Weights of a small transformer language model.
Size: 12 layers, width 256, 2 heads of 64, MLP 512 squared ReLU, 5.9M parameters.
Architecture: LayerNorm before each block, learned positions, biases, tied embeddings.
Training: a variant of SOAP for these matrices, 118M tokens, 3595 steps.
Each number is 128 + 24 x the weight over its row's rms, rounded and kept within 0 to 255. Layers, rows and columns count from 0. Numbers have three digits each. The size before them is the row's rms in percent of the matrix's.

# up: layer 5 MLP up, 512x256, rms 0.191, rows 260-312, columns 0-127
# down: layer 5 MLP down (transposed), 512x256, rms 0.184, rows 260-311, columns 0-127
up260 089:130116125099118132127120126123089175104141147170153105119157126094110143150136102090145178111105121161119154115115127127132101077152124092128115096178099117119115165138110134114149125148119110081134075092139113144147125121178130122147102158137170100134117072143087103142149129123104134154111133109173114142128148148124092103135121121101125122135097126116103097155121196115140140120123
down260 099:168103147137107111141174139106123164138111150177132111124130111101144140110126123125163146129120125137125178112116097117122143095135125143132127106112102123136122137164132114152123151125090055076156096123122122113132127155146135102102112134130096118122130152108083136135144179110139176146130174160157141117150128151156091101150105148160143138116114146138169181101122180166119107115123
up261 103:185174151198149117135109086121120112134109128157135097127142171161125097122114151112132118131149172127106118163120150109104108112145176152145126154107138076155127134133139083082097156130098136168111106129136113165156119116096145142150141138124138117123093138126119110121110120074088145138097147137155103157119132124102105116107102133101144130154127152128140112105112151081141144174139
down261 113:103108133125135125141124188170171106137120097135126128133142100119096138129088104083110119100103144151122100135177148174113109148086130134149102122145108116100066162158116082129155121084117133081106146178115108101114155095118105154132120123139133161145122163125095136124115152111109101100152116102127103109140115134107100135127145118125137145131125126119132087150133120117116132130128
up262 088:152172121144123177167088127134094137137126111102138162127193119115142130156199095120097098124100107118141141160108113113139146144138144120099149118115089164124109129132147150123129123128125099121130140129102150143134143135101123137105084141132135142145156167098141153146105109125122094128121093171112173110128132109144141134137133111129113146084137132112121101131115142092115147147153
down262 084:152121109096110116132094117115132150139120147189129119120075119164103136106117168099112125119145142139116138125147146183120157128107116104109114109127152124080114067114097148150114129154154143154133132127137122105130123107138147166114168130130140115123091097098150094079115091101114112150157152145153098125121127123158154120119147149166137102162124103111110124111118129125168114123128
up263 117:155128141127127107117141107152130136109156076125116141140131124127175157146082134104171105111125139133143121121164116161099099166128135146115118151128115087164121109110127083100154109159128100155120104129146109165172108108165147128151139165097077076107100182148115094117124150148132142125127173098117108162110168116098107103143131120130130136179114129114101131118127124130129099114136
down263 096:134157128116154088162138141144144112118145102153084140161116101118058133132167123127146131134115111127151102127162087121104089132121071124113149112120139117132109140143145108124102077116164160138115147099161162115146116123116144148138125099174152170129100152101129113095110116099116151113140137106100148127127127184137143092140164124137171145150123145141106112122118149123112110128142
up264 076:126121139142147066108069130097135137120107115135130097109104139142155114084058095186113142176096102170123112201148074162107130126120069131127148171121114144165130150150174088098120131109126132106146112127106099116129120152119179105138106160116110124159109120155124125128058106110121139092064109109164145140133097135147140106104128108167131128147160128133133133128149092143080127143107
down264 090:131091147140105149131117093098167132076122107156149106143102121100128120134115167125136147156138114145129110189112136143084133088099092156140132110133067152163129105136117102145148145145154117104142116168099110159139094091136149118116091116163137149120129097133121095077123073157110132109123098160146121146111094167111126144150127173142136146129161122087133113174139141132185114124137
up265 107:166099135156159109115159135114109115105156164096138157159120120097100162156086074122143092129124113116126133105151115145122155109119098140164128149127150127150119111135122095125153093133145108175087155142134110117161082123149102107096186174143131081120091146118136132139134112124128136133128133120127141168104142112136109092098171108100115088170118130139093124134081123109099165131156
down265 096:105128136100141143127125090195148144156119139089101133136112129121135149188136103081195127142097140117149067128134133103153135093152124120141086147136122106143079093148160144091104095078133134116143163144167126154106155118134107133134134147126124161145072130116099096123165130126085140156097145136122150108121121163092105090147086122122129094127146130115140123105126107138120090102153
up266 107:150138106133161112142119114109154142137170085134188124139100139130146117136131154131139181165160172114105138115136125123141097115126114169131110103130162123149140135102109135185112108163093123114087176138092135162136116153130125137069143182135157133125113143119145128165137128123122120138102122125141103185124188109145109116120139164098133110137103112114154119109106097110147116117139
down266 118:123069087134139113153147159147126134127129158132162119116140132130133134118123156172106144112141165141145127114146150097106088126093117138113168124134122110135121181098159126087096169149160124123116157074112138105148153140132098136105112127113135071131153150128118125137109101111140091149109109107143095138169124129135136123144125128104142113105141133173107106103157116109139142186145
up267 102:141099173148159155142151144160077116137126124143116138124110155108113106146120087166125148113120135117121142139114127102132127154082142097142125126123086114132113128140084128133156137170139144177117099164154062131126162117129140129131140119117159080162154110118126146148148111139118153064120137158144136115118087070116122098091096155104118099129139121119145118101091156130141165126078
down267 102:056172120109108137121104148104110140119112109149110132100126108167157126144131152104127136127083158147131122108161143183133133138074088134151141120113119156120091120133154122139143156137130141098149161105116146158143120136132141133156140124106175114115134090145105165103146102111069109096153133123140110185124100106132152139136121155137108116095134117092127107128152163120115103107151
up268 115:155131158124095139134113123156172091118159139119082125119161150129094128152086096150111158118109126130137131106124113117106126123146091168117118122089160135068131149114122146128191161128137152152132139126135100114098115145137120087132101104110138096165105125144168123085101107140115144096129172121174097136144135123133147123151086130098107159087110124153138117117106149133161142109113
down268 113:133089077129104140092159128112146153146145132105108123121147121083127095120145158094092085161111152117142120165124142127132107170164112125143138097144119090127105098154098163141077124140151092164136141161152095126118119107121165147139147143120105138126147161127134123136122157088135103127146135102123113144093102150106147124132131130147127133108121144090141138145127140162078135133126
up269 088:105151153174098113208152165162122169157129130165177091141158130124117127142153120152125096106127111105157075141101093127115102101131149128131083172106114141103144120154101092102122130108125120148106143085188113107137141155077114122097127147095099167174151148134137119113123088123089122109144144161157073154135126095135126146105119120140140124112124124101130131067121143114149130116124
down269 106:155130153107142128119149131134125064129094133115073120091105132128151123138126100126148109129110120118189102144140145129127132139166145112132127132144112084109110117100101180124130154118112083118134134142147144159173113130135128130113151099143107173129124168144149139116158102147106098115127119144137166148079113124168153137133100137145136077159126128128124125118131118120141087121137
up270 081:110153143166122103137142159170083147113138135161165133152093143095111098109114138073140132168090116126151120146102101055127114097124151123124145124115147135121139092117168157173095158144099162128116112096123107119120166090137103079095140161110119117136098122128143140118112168148121158112115135135138104156131149081104141125083152117169117107137128137138090060127149137139167103138176
down270 099:098133129103109106115157109134098136135087109195135132122168132130091148124115121086161101135118099131169112119137134124114153101112158121118162101098131097127166131086143143092138127122141154142123093100163122135146121142128147133139145152180141143122092087113071100130136082170088132105133097104108139130125136154097129130113134160130134123104063123149101092137132127130140134113123
up271 100:121094141133114145127150074101120074090160140129137169103110102146150096144099138150124107147121133116137112118100152118151149098191107157145115147121121131122129148148125149148108144163164094124083119064127166134114095109128117103097142123124136108146123129079164104102115151139117092081119145148148142116114146058088102125121163161155134158134100081148145096121117124107130117117153
down271 099:145114116107137156141134163136120120133097129120093095102121163143112119119115114088137110146109153089072168103168153140156129119141119148105112123162092182143139132083164102119134183127102158149121119105163143152138126093130150162171109122136114133121132133131155127090121130113110113142148119157097137099116103115157126124162173162121113130143142138117120075145137127091110087117112
up272 092:161088099120121117130121097136103131126112098135125110117152144156138124124079142106130144127135148107136139119127152097105123144091168146133130156088168112136093109148139168121105152141095120122138137091109154124144091130181165131166097116105119088112135077184158142135106143123129162177148159105135129110175149087104093123157127109140103146133104134141128117155170122155169116113105
down272 101:120153075132126121182174123156145086128065099141107131144147126116105145123103130089117125121163151114092147148114159140097120122087147119155123097101150120172140113160138135119127109154123125115115117118131093115149132154176117144161131139094147125113148110100157128132087098122137127152113115089148120119176105132120092083114153131131152126124125109132109128135146099130185134060160
up273 102:154113102168171105103140169147123131120137145135175098163162142181107116098121142120100167149135135102138161107129112171115138091091130140140144133086148123106137122130135141102134117139120159133102123131122174140113106151119091119118120175096165136122135107105138125149120112112121181099113144146151094136134169128141094130145133124092129099065123145104124118157114103129117153101074
down273 099:156125138103126130133106101108123085131129109156169133132151143107093107135087145175135134147088088146151060119110160140098099142120145154102114116113137117139110095081114127172143156083134168172115181176157136139111104166124135121123098115150111156144087111127151152144124082124125097118167130141108127103141134145153139149131120147102163081111172153152134137124130119129146124124186
up274 082:093152127113103148167120101091131131136105150104145157103150116126155155187136132058106104143158131096114159134108103118096155113148105164110123108115123126141144145171140132131154151123130078120138166155127128144142157090144139137143134104097109157092130138074143108109160100127088083121106125122138101115130113120117131083137136116166139094168168094102170136190118120144128137149148
down274 094:120158208159135121138106096124088125152117128100106147089119127141117104125159118110110166143117120163118133140098145179126094135103140133101133092111173095148101129138089101116120105126136119145144112094134121090132152094113069113159130152098109082113091161122125145116089146114148140146140153117136090154049117137142117085108117143122140161150118126143127125113063151150091146126097
up275 118:126113095150115096111116136126103109108164173132140139139118127109135119116107123203100133110149146153136160124154167140082116107080100153132119131143130158133139142112108122178132128145150115136131132134109121158169121139181090119127144125147108140155125102138127117156109160101111059098140160140142119157124164146083138097098132116122159112115123120144122097140107155104112187163137
down275 097:131113082138100156145136105090133157124116143143101085129143176149136056105164139152075103173139094143110123105146105117141091094098124113155103110164078163110130117125131185093089138111117100078128156162113087128092114159125153117115142173107130150129098104086151082136168115154137133159146122108132135146157122150117124138167109115094115118078142138112099172147136125094126124146080
up276 113:123150156109100145137116089096094162153119139153107141116130143178133109121109133152149146147155165132123126103135126126158112173158137118130124129077118110131112140133108109130146110172121145154159131136117167112149153109128116158176140150186172112075108140138121122081093086110089143155142112133110125118105109062087127125126126121114137134157139134124141101146137137118148148157113
down276 103:134126148106127121107103142152107100134121153140097138147161126112101111088107141089165138098169146097092126150131118134134105154163150122122160142115107147173133170077139107162165154137134087091110127131122110173127118140126153122083153111111141130108099122132114096147160157171158134130123098124117132110126124095107115126119134094104128169124144076138140123157127110129139152116117
up277 030:114159114124109147172134122115158149083118134120126101122124110126119142107131102163144145127163128118162129118110124105107131124160142141150112121085143186140129118090144119098110153115100145146142162108039147116114158104160146115202149128157111146083121144121173162148152129105122135077103115128187137117128178149151106127182175141090116133121162104136096120114154112124152100149152
down277 033:131122097124096111126136111149117124083157107100146106095099150172157180121131119100144120136134183142148104148156176143170121118126121122109185131128145158150115097162161137125115119142127098128102103092147148119153121117132119132168105153107118113103092139108150094177093179139147134105166157133124082138125086175139106109108083112188113133125147128132065144117115131119119107140144
up278 084:069132129082106181153086173135129103120120149117189138124128138103130145125176142162115135116116155129121138099148163130134151126142157107109133143086156102132117128148135112116090147117158149100113114143128137146137129147097108127118110118112171142124124115134124129139130135125145137102101129125136120151165110135142103127129126147106137129112107124127130116139111144151162094173146
down278 095:094162118114126132139161128127132169140134118118068131114145126127083180110169168133131107141133147129102153080138123132111142119120112151147121158133139129169137111171161134159150140154136136101142113119124130116091104090117106125118113134143170101144124094143149101113088137096149106114153114132129121155129109144123110110115136141117151103145102119127111122112121140126161156118163
up279 103:127119109117099065147100139102114139133101127139151114152157134102078080079119144154135141128130124113137133114150150101121126155107148096108113104114146122146176119139128131122101136114152103133155109098120177139122114153105130123121076135114107110157140149092106172135133139176116150171097080105117167139127134131138097143184165138146104101115137140112116093106156164107133154177158
down279 108:103126125104130131119136143130138142098135140116136129130132148141135101131162111129122117096149141161086166189119129126139101119130111092147123113123096157107110107112101108145167139149138168157151138102126121170157158112148093115128167181108184086091134124091163115111132122137097064118132104072120103175120103107140157136121132139111161157119080078090086138127135081101133151127158
up280 098:193115138124102125164159176138109125097127120119114145113154140137091151091126094136141157131150133129137143133085135149127156153130128111117099126109132171121127073141160140151123128165158123157127131112144143117146192138165099158053118106070103070122129121126115154109053119137129117127102132134152110136129127117132116124134113118113101163184110113127155144122135152128154138119068
down280 087:114155086123112115081112088110163151127143129153135108147140109103109103128164101089136118127142137142108095142125094125121071142148080113163133137128091149152086170140112104127104108143121136128095125127104109156112077116143115078169139137172100133095125130098103108083186135113104126111080084130094123140117112160134113146135110120135154098078117119097134096143135133127095164104177
up281 085:122122151110162132107118079106068135110136130155132119154137152177129117123074129139100099115148177112108111123153142146093145098146114127130139140147146167104130127136079088127141126112132134124157164125129158144129149152147143146159120127101133138132133140095075116190149146126165121137104137094120133110158115165153119137117116183144111154164150143146124149170126144129100121090106
down281 103:110100095141116159146130104119099110111144121169120103141160130133085125109094124122121095098162131145064096104162124136118140142135156107108143108139152116151077084171120103155133123114143151087138137116106158110089158115149128190150141092123163144145100148162138163174100128136102131135182087116151128170122119147119118126093105135156157134103122155132130106154132115112119126135102
up282 098:107165136172161128131123143127179132129152089129151128096101152121129161131154099124149146099158156164142109128136091109118172118105103121136140073112155143137117167119124125108115128102116144118114130120123062155155110161122113120127135132131118141081117137073124103150137121104166132157148101118161128167117100118124129120136143146145075140130141123149094119138106144159113129130151
down282 111:120096134101092145140110142138162131123113150160131109100110141117115101114148116085107107139144140188155162146142139114144159160155121109126171090181095122102108167116121131121123104200115135094164087152115110110124137138131085143147106181145124104135145088144097122127127138136112162137119118129138140106114092132149137139106180113103130072130164145137094127132147126152098181104101
up283 079:144128161142161136137136158097121160124091132153124106128083099154145099119102129154118128172144122151158101159138178122118112088110116113110116160119144129102163118113096132135141091172143141177145118136085099097074126086147112144134147119100062130080115130109126129163064136131163159131131124085150112124097123110128120110125063124095108166141128079118157119151085128146150130149139
down283 088:099125096064160106151151125083167140164148152141069141099117142154130123111133091101119100128125083146144119132136154125150066133119135134155100124074131116117141141092152146119127107118147125130140118092141128112151096173117119118147097122110150137122099085120149178140156083111126112145118119125106095109133117141103135109090153147139156117145079142138091126145117144105116110128134
up284 074:125150163134125143139114117070117177136139151133107129140064162077124128131144130133101153137102121142111130118109105129123097153148154110092115140138140121140154099120154111105188130172078100160116198134101155135159173127108115152106113167145138154119093136108128137131112117109107109157096133126112105129126148139131097102121136161111137113092147144114139118123107123153155101130147
down284 084:105130156140072097107115169138115119124155155133109082103161121150129108132114103109152141109109100164179146149139153161141115108113095129169115153173129106123114128119150158115090096152144106130137105095115143146108144130093093135118166106140136101081142160157122110158111119111103165157126119136129098090157123107138132106116133128115179140162150153106097109118110130122112137108149
up285 105:179102099112149102145127118067112121091168127082135144135152103118136130115127102114113121123193139157172114129137098137111081161130152130118139139108122128115097114085157086175112131134088120170089140140129115137138104093130107124146110156118107130150141114107094132154123129145114103158108117150147103138138140133128098128138127129188169112136110106141174074131118147139141096113178
down285 100:092127092100126129160134083104110105091104174099113133118095151111097099141144133160075122110157144134125121164144122150177117124146140140150166126133133143163155101117118133107167153107173160103131144119139096093152123119096099131118119091076129142176132150116114127128135099185148083179132126053114083113131155098142163155141129135177123098151100122095134131123142148162161137125145
up286 105:125123121142095098139072148167090106115124151128103130126142126111104128118091108131113160112139120178097203131144156087161116159166145121116143132118114073117134128120125087120138131114109126137156157157126129126135147127129132167163102142145149167159125139093100105102103124117135136092118150102172105157136173083120086130150202128114121068169114118138117084113109097165103124138090
down286 101:116150127146132105125163159106086135123102154115137152143141136092119110161136186124127105123146170139142162139143108118102119138125148117076131130127117102117148190161146144110138132118120113134130134156130110131128126112146160121146129122134106129135130138095150098108159148132143092123133112141121119130112171110171077167115132091131162081118102127127125105081161139167082115133171
up287 110:114100148128121154124159144150102114146122103134138163059117121126177132119104097155159144081113124162161105098141115140117116100138145143120120150109121142144138159108122082146137141110118096109129120125140144127108158099134105103144147136121110092161118092117112156096107150121124138123129128159142117161124136106159119124106147136143106145130129093073104109163134059110123122200150
down287 117:140106097123138134088113097122128125177148149110102130149126111140141056144118151119127116156144102102162125116126160105118141122121132110152100131178126112119131131135127122127096093100163108122146129113132109138133072115149121119140135136156172101164151089113131098111124121102147134138173156155121142134114136100174103096179132135123144142072135126139148084125127106154121117108131
up288 107:129119125146134097161119124119155121080116118146094091162122133120108106151128101149136153103159100134117119147123108116118120146155137161104103150112173121121106082125136088081096114096149137191106105169121137096150128120138118096092106157139138112139120174127144137119164140152109146162125117125128141137152139148135118127113147083127099072151129127107140079114130131109118144140147
down288 108:143148100129119111135146136127132089104118144124116110098136157080113100120084152119084160144146144091083110109165137112162120155136128146079123144128095153111103136105166123093088151113137119129115127144115127120130124128157117113106147123103104093130095115153141116075172120128103108159135124127129141095147121156128155124084112136120122111100131103147129138093112156098133126132211
up289 091:079101122182114101113101130120077129164127142103124131114138153140153138127124108129115155054163103135141107137138121128095165152112136128110094160136180166101132095133139120111065083103086131142165108093103143107152161102148139114131158098124143163126128113126141154133114100130165101088088134133113110142172175163146139135138129129098118125109124107152115150117112102136089141107104
down289 097:115165134126112150104147151124072158129165134143139130099108161148146167140130124118121128113107136128149100116146135134190122136134110129147152183133113136160120168181117145085149137157103125114070109103108109138079081143099134126125119110148113133074083107079125116144141159154107134125178133105106158157144147127128149144126116111094157126152149103160117111099148114137094184145134
up290 083:164087169117147100129106101098118099079086124126102159182107131109141122131181116114128132130169096099156133068122122120107113137126112108125124108130156143097126134142135143109122152157123185103142141122105137178140140123103123137099138110134096110168107127130107154080125124146117111129098125168149129188105126125100149105109094104128099144162142120113142163136113095163103112091141
down290 103:108144147103078134102164169109108154148105126159126152100134124148128120137157113124153164123125168148104130151094099126148118137139107171118136098115169147140109136163107150127101094121107135096134182144133129113153079097135129095118181158115193135140106125128118105156159160109138103089192111131110122154183115091146116107091148163156136131130126147105139102108148108120139117148152
up291 110:120132154111163109117081155138096123109077149133182120150114146080149167180108111126144149127152095155124121113175121113116082093134136119116126137110135110132147105108135071185136143123124173141099146138083123120137073138102106107152100154137130163110133144142125201120134158142101151156118124127149158154151164148132124139124147151127164132117151114125143109131103149106168113129115
down291 097:181125117107117127104169093098139107139132114142115134120136160086175115133163120095143131177123148106140114165092152129079152128141142141138147086110108140148118146165126157169095129135136159079115104088150083153148128132097129121145147138122137152130143133149148166096192109105105110105133112136107147108136111124163124116155130133141125113122106116136144138139115161148138135139166
up292 091:181108128146073121121084132106101096104111143108114111129163112147143119104121122080105137095109127136073129116124117133116135129132116124046124142127156091165104146114123156090073102154122129129155141168128206108127114153127129127138117129129083161136083122148132184103126116129096138111127095122111093132098140131133151097151141129104140145134144104088121089132109101135086133132145
down292 103:136115160110143116118125117180094155144118137136129114133130069113107145128202146150125105150121151106141080139084171117135128120146171136104174133152136118135151131112154104081179155138090114137154143120117084121151158129116127087095149136097104146126097091109115130116118149145151118183145115132114149137128161130105098111147115152147114083091146107079100096129145158152168162129108
up293 103:123174110157099152111095145145093147125112132152122121140169139155108117136130160109153123137125127157137112124124149118118119149102118136157080119112134133102117097115109103134141121150154140144189140127113186158136137121142155100139119137129104116113135127172139184142098186157102143108132135154131156138102145154122125129141166172145139130135136113137125124125136121125107101113109
down293 104:114118144110118141155124139114133123129122109139099170092090107157126123110092164161126140083123131153125132124108143144163129121144123100172127156156151069139129141143075099081111151089118143135134133104135124142033128119136145128105074104131135170135099138146162132125114150106115092141125123117111106186131130112177105107153121141123154117158124149144138133150101121172113146128126
up294 106:151183152132131166088137127077129104122129102157142127098118124144134139108122109151135124178137148097139118149111110104106107131132120183108153117130098118144154153095141158136115127109145122147098138137149105122148092134158098156160120152142136112119187113103154105092094088103122162095151100142127132101124129141119132112169125175121140105087145138142155144114122125126093125090140
down294 091:129149106117130118130125154091141123133124140092101132152147116142077121133152134149091171130150108127102108138146104131150137105173172083120130124142158173135113126132138126084135127138087148154180113123117138135118129141134123133112117119106134132082091138124156127158122136139173122165108139164125098143122108164145152100101144118169123149147092151109132163079157135123149125129090
up295 138:139118160103132137160102181094123117143114113143087109180101145119134091114156126134130117149137105110168139147133120179140147137157109152126138159121129124105162096131124083139155121144137140153113147121075094123148147089189142146132137146132139113105142114096136098091134156111153110126119169087128128139102170114189111116120108124138159142132136169130149122127169121134130103100138
down295 114:161116175137119174116159171105136122158125114141160141118125134134120126111121111132117144101171102103115122149106139113109090114122132158132137096124094131145113125133148132167127140130118169122089136128112093139144149143110131149161111132154130114143173126137109115130177152136146083118122134124125094135116105152158164163157130115194112122106156153095125141115152145057137111142112
up296 107:160177154151105111095141159122119116091125165118174094091106165138144102107131153122120114116147160091161150099137128142153117166104131153076111151164125132102137129114173099132175119152109139131144098126108142115144116103121140137152122109159096131147112158167059113133139163133173103110074096159118143124138150146143109102124125128071172118153211159103119142163083127173124117107108
down296 098:143076097105144096133114113094207145135125150159088103142093109135130151079138131142118121088173127128139118097130125155155119115165145100099115123140132100095135111131128098102114148114120127088106073115188158152096126103096119146138124142152127123149094089157112119080158105097109154137124109147096098125081116094125122115147107127116168122126125134116124115126124163088148126127151
up297 118:116111133110130150115105138094108128151158102155175138104150123097123162126064084107132145108129158134120169093133118124126131089145135180107137155089118077141097145154163093145129121158105122120142140135160144123175154135161107075143133150124141133114136141171115087126135065116145111123142121111154145146117153124160152089118136125120093085100141172161159159181108094113162089121127
down297 101:161133119137137135142119133123149134159123129121097145138101125131113068072084143142107092142112062136111137092094109121141127093114138099120081158130146172091134104092131168101146119087164142154133112162116124134131127132150173166153120100097170116124096104083119122134142137117114140151157144170071154132095140096112138093137114127135149113115093161135090112180155090165155149129095
up298 102:120110073124113135127129123126165122142118105155140164123150111151149161142136104112137145119115103094112190150138142156123188159163132134095124098170160107131105100147114099140122102102141182121107134104103125105106158187154131107145115106111145169118115131095136112141152148129155110163144127151118076177102113119134195118097136158082170138111137146166157093148125100150133132133083
down298 113:092147109127176106171161151124123130120142161117107122118113107093166118163126141117137129137107152110088085161136107135115135144135141122081151118136117093100149112111152120099120115163092179107156112124149135152116107131129142109145156081144150099119124122097154114157128133141145134159082126136132132124129079160115116083119075163144113116121121158125097127134110134091082093147118
up299 095:137084110124150104117174157139104110126123134141150131151165129138130139129160110161130121147126104177109147094105120096111151144133118136133129126116131140093129153113109116162099164107165092106111149058101114132141113183117141153120143150100137094119135130121077117130108131151127136136110141165127142123133162156122131198122103107141119156103102126147060152172062116100097177151124
down299 092:156093126096081103112109125118098108178085151145136115145085149185126111156127132097158151102102111139179138122111127114132118116100081115136124124106119135138114133078129132125114181107155135105184128120128115138147110175123134107102123125143144123162144127121123133154121148164101105139147104134100142171199085108126142172090170157128137141112147152126116101138119163131107142143139
up300 064:126127156138130111116163145130103133145120184136098167098138113082134173067153137119124130114099138127127111116091161119128140117145149152093138138131112143112120149119089113110117112083141125123137125125139144120144166118167128120120121175109109109079195108085134130133109154127162114135075078143142128121131163081113120118117149146116118109098130117108122131155148129091182141098110
down300 073:107113146156105144119157074119129089126095162140107096120099104113170145116091128076128120156168109119125156148084103098100128137135150124146133126130147141150122139124142132124140165123110118104175129135114143136124160148104150129129149070178139138087111141111107107124121120154080115152136129127130201103179119134164129165171149168152117118129169111141125175086148147093144131167138
up301 096:134108097147173131126135166154139089113139104158142115093159074129127130138140108133130126165135145146167136116119134128100168144161145144137155149132135107122175110142097116122124122110131148165132135125155108146127137141105156110121084104143132122144141106121157126154133148169119124152145117121144179152202106107134159132110142104130161133121092077087145157128139144131122125126149
down301 095:140139092116152165097126130151088122166164102111106149160111120129128133129150098104174119153177170074124123171122173143110150098162119122094090123144122088157135151123123144066137094156105093136131118124144142157127125124142157162163106129101133091175095106138130092121151120140135140144106136129137156135110116099118112141124129141125135135122105131112100110133138099134152102129102
up302 098:131139109122124126141085112156121179136127101099089145146111109120098127133131109150109160138135164159126130120105100149151114154137120125134135108118124101157111100121186131176114134142093113111160096134140159105156096115148073159129136159140115128114121120147103122128099097096100128133164184082111111132142147122127136124133143121150160144130086114129060101115155130079133121097095
down302 105:139116175080097126156103173160156118120094101127151154131130152113146120111109116094139111124114143097088101152160127135146132082120128118124160095116098134133156111143145067121111130123132124139147119120164092174172080152089154138126141094117115134120195148131164112076148137120099084131157079078113113111102146133152141152129163123179189095119147162104130126126137116137120109157133
up303 116:088120130123121078119107116152112105125100095159141123076143158137139103169140155102138134121115130155145138100125144143149142131103126135079130119128135110160126156169089127096092131113132112163127121137101142123139112139184174161124095097126127109087098191129122171122104162104121124127115131120144157149124157124166164120161100109143135166098151120122172130161112168141136125167097
down303 102:120134171166168151167140143149105128110123096127103118096106192110136171133097103133110161132167126146085154082132118127178123139148146110139157124092103116172108106105171115162120079115144153151107079123164142110113109155139125156163130104124150132125152119130141140133120092121143143130104150169174161130140138126145094127070158143135148157140125135122133086140129133100123163171127
up304 100:145118161110127123110154142127087139114155142106146133139141128166027126116161097105137157113160113118110144107150110095169128141162106107136116131151116103150129178104091085087169115116130108122115104145115133108117140143101142137098125137149160139106132097098105135128089136069102151138137089095162131171131139105123150114129108165091084099157136095109178098117140163135133158108107
down304 097:101105151126110099068160136116125110158158152142145113174099143141106174154153124144174141143106136172121118170125131151118125134186115139178124140141128125150124105112123118107112156138142139116114135134106103121159121144154152153154118111115166167156125142124098130153171137089118122130132146137139114082117113164181115092124098146144097169180169138145108092109116147089124146126100
up305 101:129126141133094162122119102102105153102133069161109116096149174192147140153117135170109156105100126123107106135109109170141108136133133138141098148118123142099124143114136088079134110131162173121153131127150173139119174133118109096120134111080140115086156131145156136093089144172110109115117157118111143113104141125126111112134123156132114115157169153125151120152148159097145157142135
down305 103:100106111069110111146100110131157116148071160090155122094125152115138147154121128117138121113131105110118149127113086143082118077156130148123112112112146143134143187132140126137146106117120165142148125106167112104165132127105096099109145130091131086188140101175106131144126145170125119102158164134064117076142135133115089164155138124170078118126104157088139129139159117123141154152149
up306 015:147106108127101113168108110116148114132153106088106121148157119131163145144105110149120129108137137116105134114084127114129097123119118159128109118136121156103136126099160149114111122133129099128105128084151157114144173131105130141123145138134137114114091146156139112082124154139156109097094141081150149135142164134113102128115142142097128185128081136113075117146118125106112132110178
down306 016:156160098098116110101091147113123103103107153123140125111115107110158109162166143123094089138086128135137110102108130115084171092140141118129114154145107141144094163111123107151135126172111133120118098177087149151132146092125139137121095125096139144113146081136213140095103119183105172119167128161146106134112158163129136156139110102083131112112134085074123094120107143132113115131163
up307 132:122134120104063114155144135139167155142116093132137133144107138124125126115123146134165135104127128055121159129121181157081108085180120109104127142159119129150130170112119128129141113136108136178115107157141149117157144102106109107168119122170125123077106145107139128133133120126089124091134130108146146110085117125131134139110102145145118113132100148069080123088119147138145108113141
down307 108:137140114105115154104114116089112115160097106136146111136119123108158113102166132109106091140155118135118136147132120112077141097159148152122141098122156128120129137145113071155114154106156119122147118131128091109151133148145111101135125125118132168134137111086165128102104090096127088127106142110119099176152167119145127118130178123126129117163162116121175124106100144148160124104119
up308 106:108114163109135113134131140175134077095120111202127126108133110106142160054106146104131131148132106135138157113091139169147145085094162103105108164118175161124168137085090126165110118104122149123118122142148164090126098128117123115142120139156095098167141124138123120142128152114108119119130116145088103154125143110085095148136150099136164161117125108148121141133136113115132135131131
down308 106:174117160125094107137142092154112160111105154134097119105128126111145187107160139098086163118123090151092091141112108141164125155112134122142157104084159143149159126136162142149109172131125177159135119173156090130107113130161116161109126098154178121087149102139098151126114101157156104132163095138133154117139127128131102141110089099113176123118135113132086095125152123081163141121142
up309 105:168151186135124102106100124089125125099208113149084176119103138106138123140086114118132152143119128150119122130159118123100114155181133147131128151090130116130120143080099123129136105120086105132072119126180147130144126098153130146149119159137129122095087133104144108153091129127149128116112132146121104121103176114113103111134153107138154143165120160114064094090139139129141126139099
down309 096:080146147090113117148125109114109149148112095174128141109138133182134125111113159161121124122109124145148130076136157161148127149114111138129147097111116145126155155135122142127102133111161201146146125167095102141103117140098117188114126110097155131143161143152162166116095148108146103114159113130121141168184127093141096069142164144077164161152141126128155172131162122130148123124144
up310 098:100111119115131123140099146123141115112137154098133111099148144121119102139143159120114139117126168137115130160129139118122116114165161124130130175122162094106129172108133117119112101108136088134141085170125143131132088130112095114109101184173125108102116133129089154084154138149124100130155124142146136112155149124102127103079116147141131114115101121110115146096088115141127157144105
down310 103:140118137115143135125148155180124107146125154126088139100137146122168148170130149093160161154119147106096132143121109128110112116147131130146141114133179100140144121124129148153123145128158134122175100131133109112147116125103137138127123136154088104104119092117138123124167162201119117134152100162133132133129126139123151076084142138111149091089134083146091142076130140120155129168114
up311 090:106125118148114136133166127072128146097124203126108110144123154102135154094119131128111137144109144110144141141141127132135114157102161115129175158141177116101104120125170131132150089143160081165088142125137120136116123137100125116153161128163120147114083154128120077132161116142149167091112147127128146134162123107133132088113150148092130084132193131119145141113139129145105139142147
down311 095:112126119114114083111118130109142144120169154122127159174152109082114113101125150093155151170118091109137120148160122121098173108147157077164109114098128119168132161139143136081103130120116101124111078140158145128129114174134116105127120076132155116159124140148118124176145085134112161126114101130108134117122108159137141128128138102179103115089077117107111149135176147103126118129106
up312 084:125153165141119141100139101150133117106077109151121127102130113154104094138129140137147172058131131102132149133157158133129116107103120118115101195173155151080122134182152141176092101162123131130175143171124122140132135119113115124133138113118111144122136086149108098105140168169103107125059141109106131136140101133101119158157129128124127136082112109096136109133128132142178138141118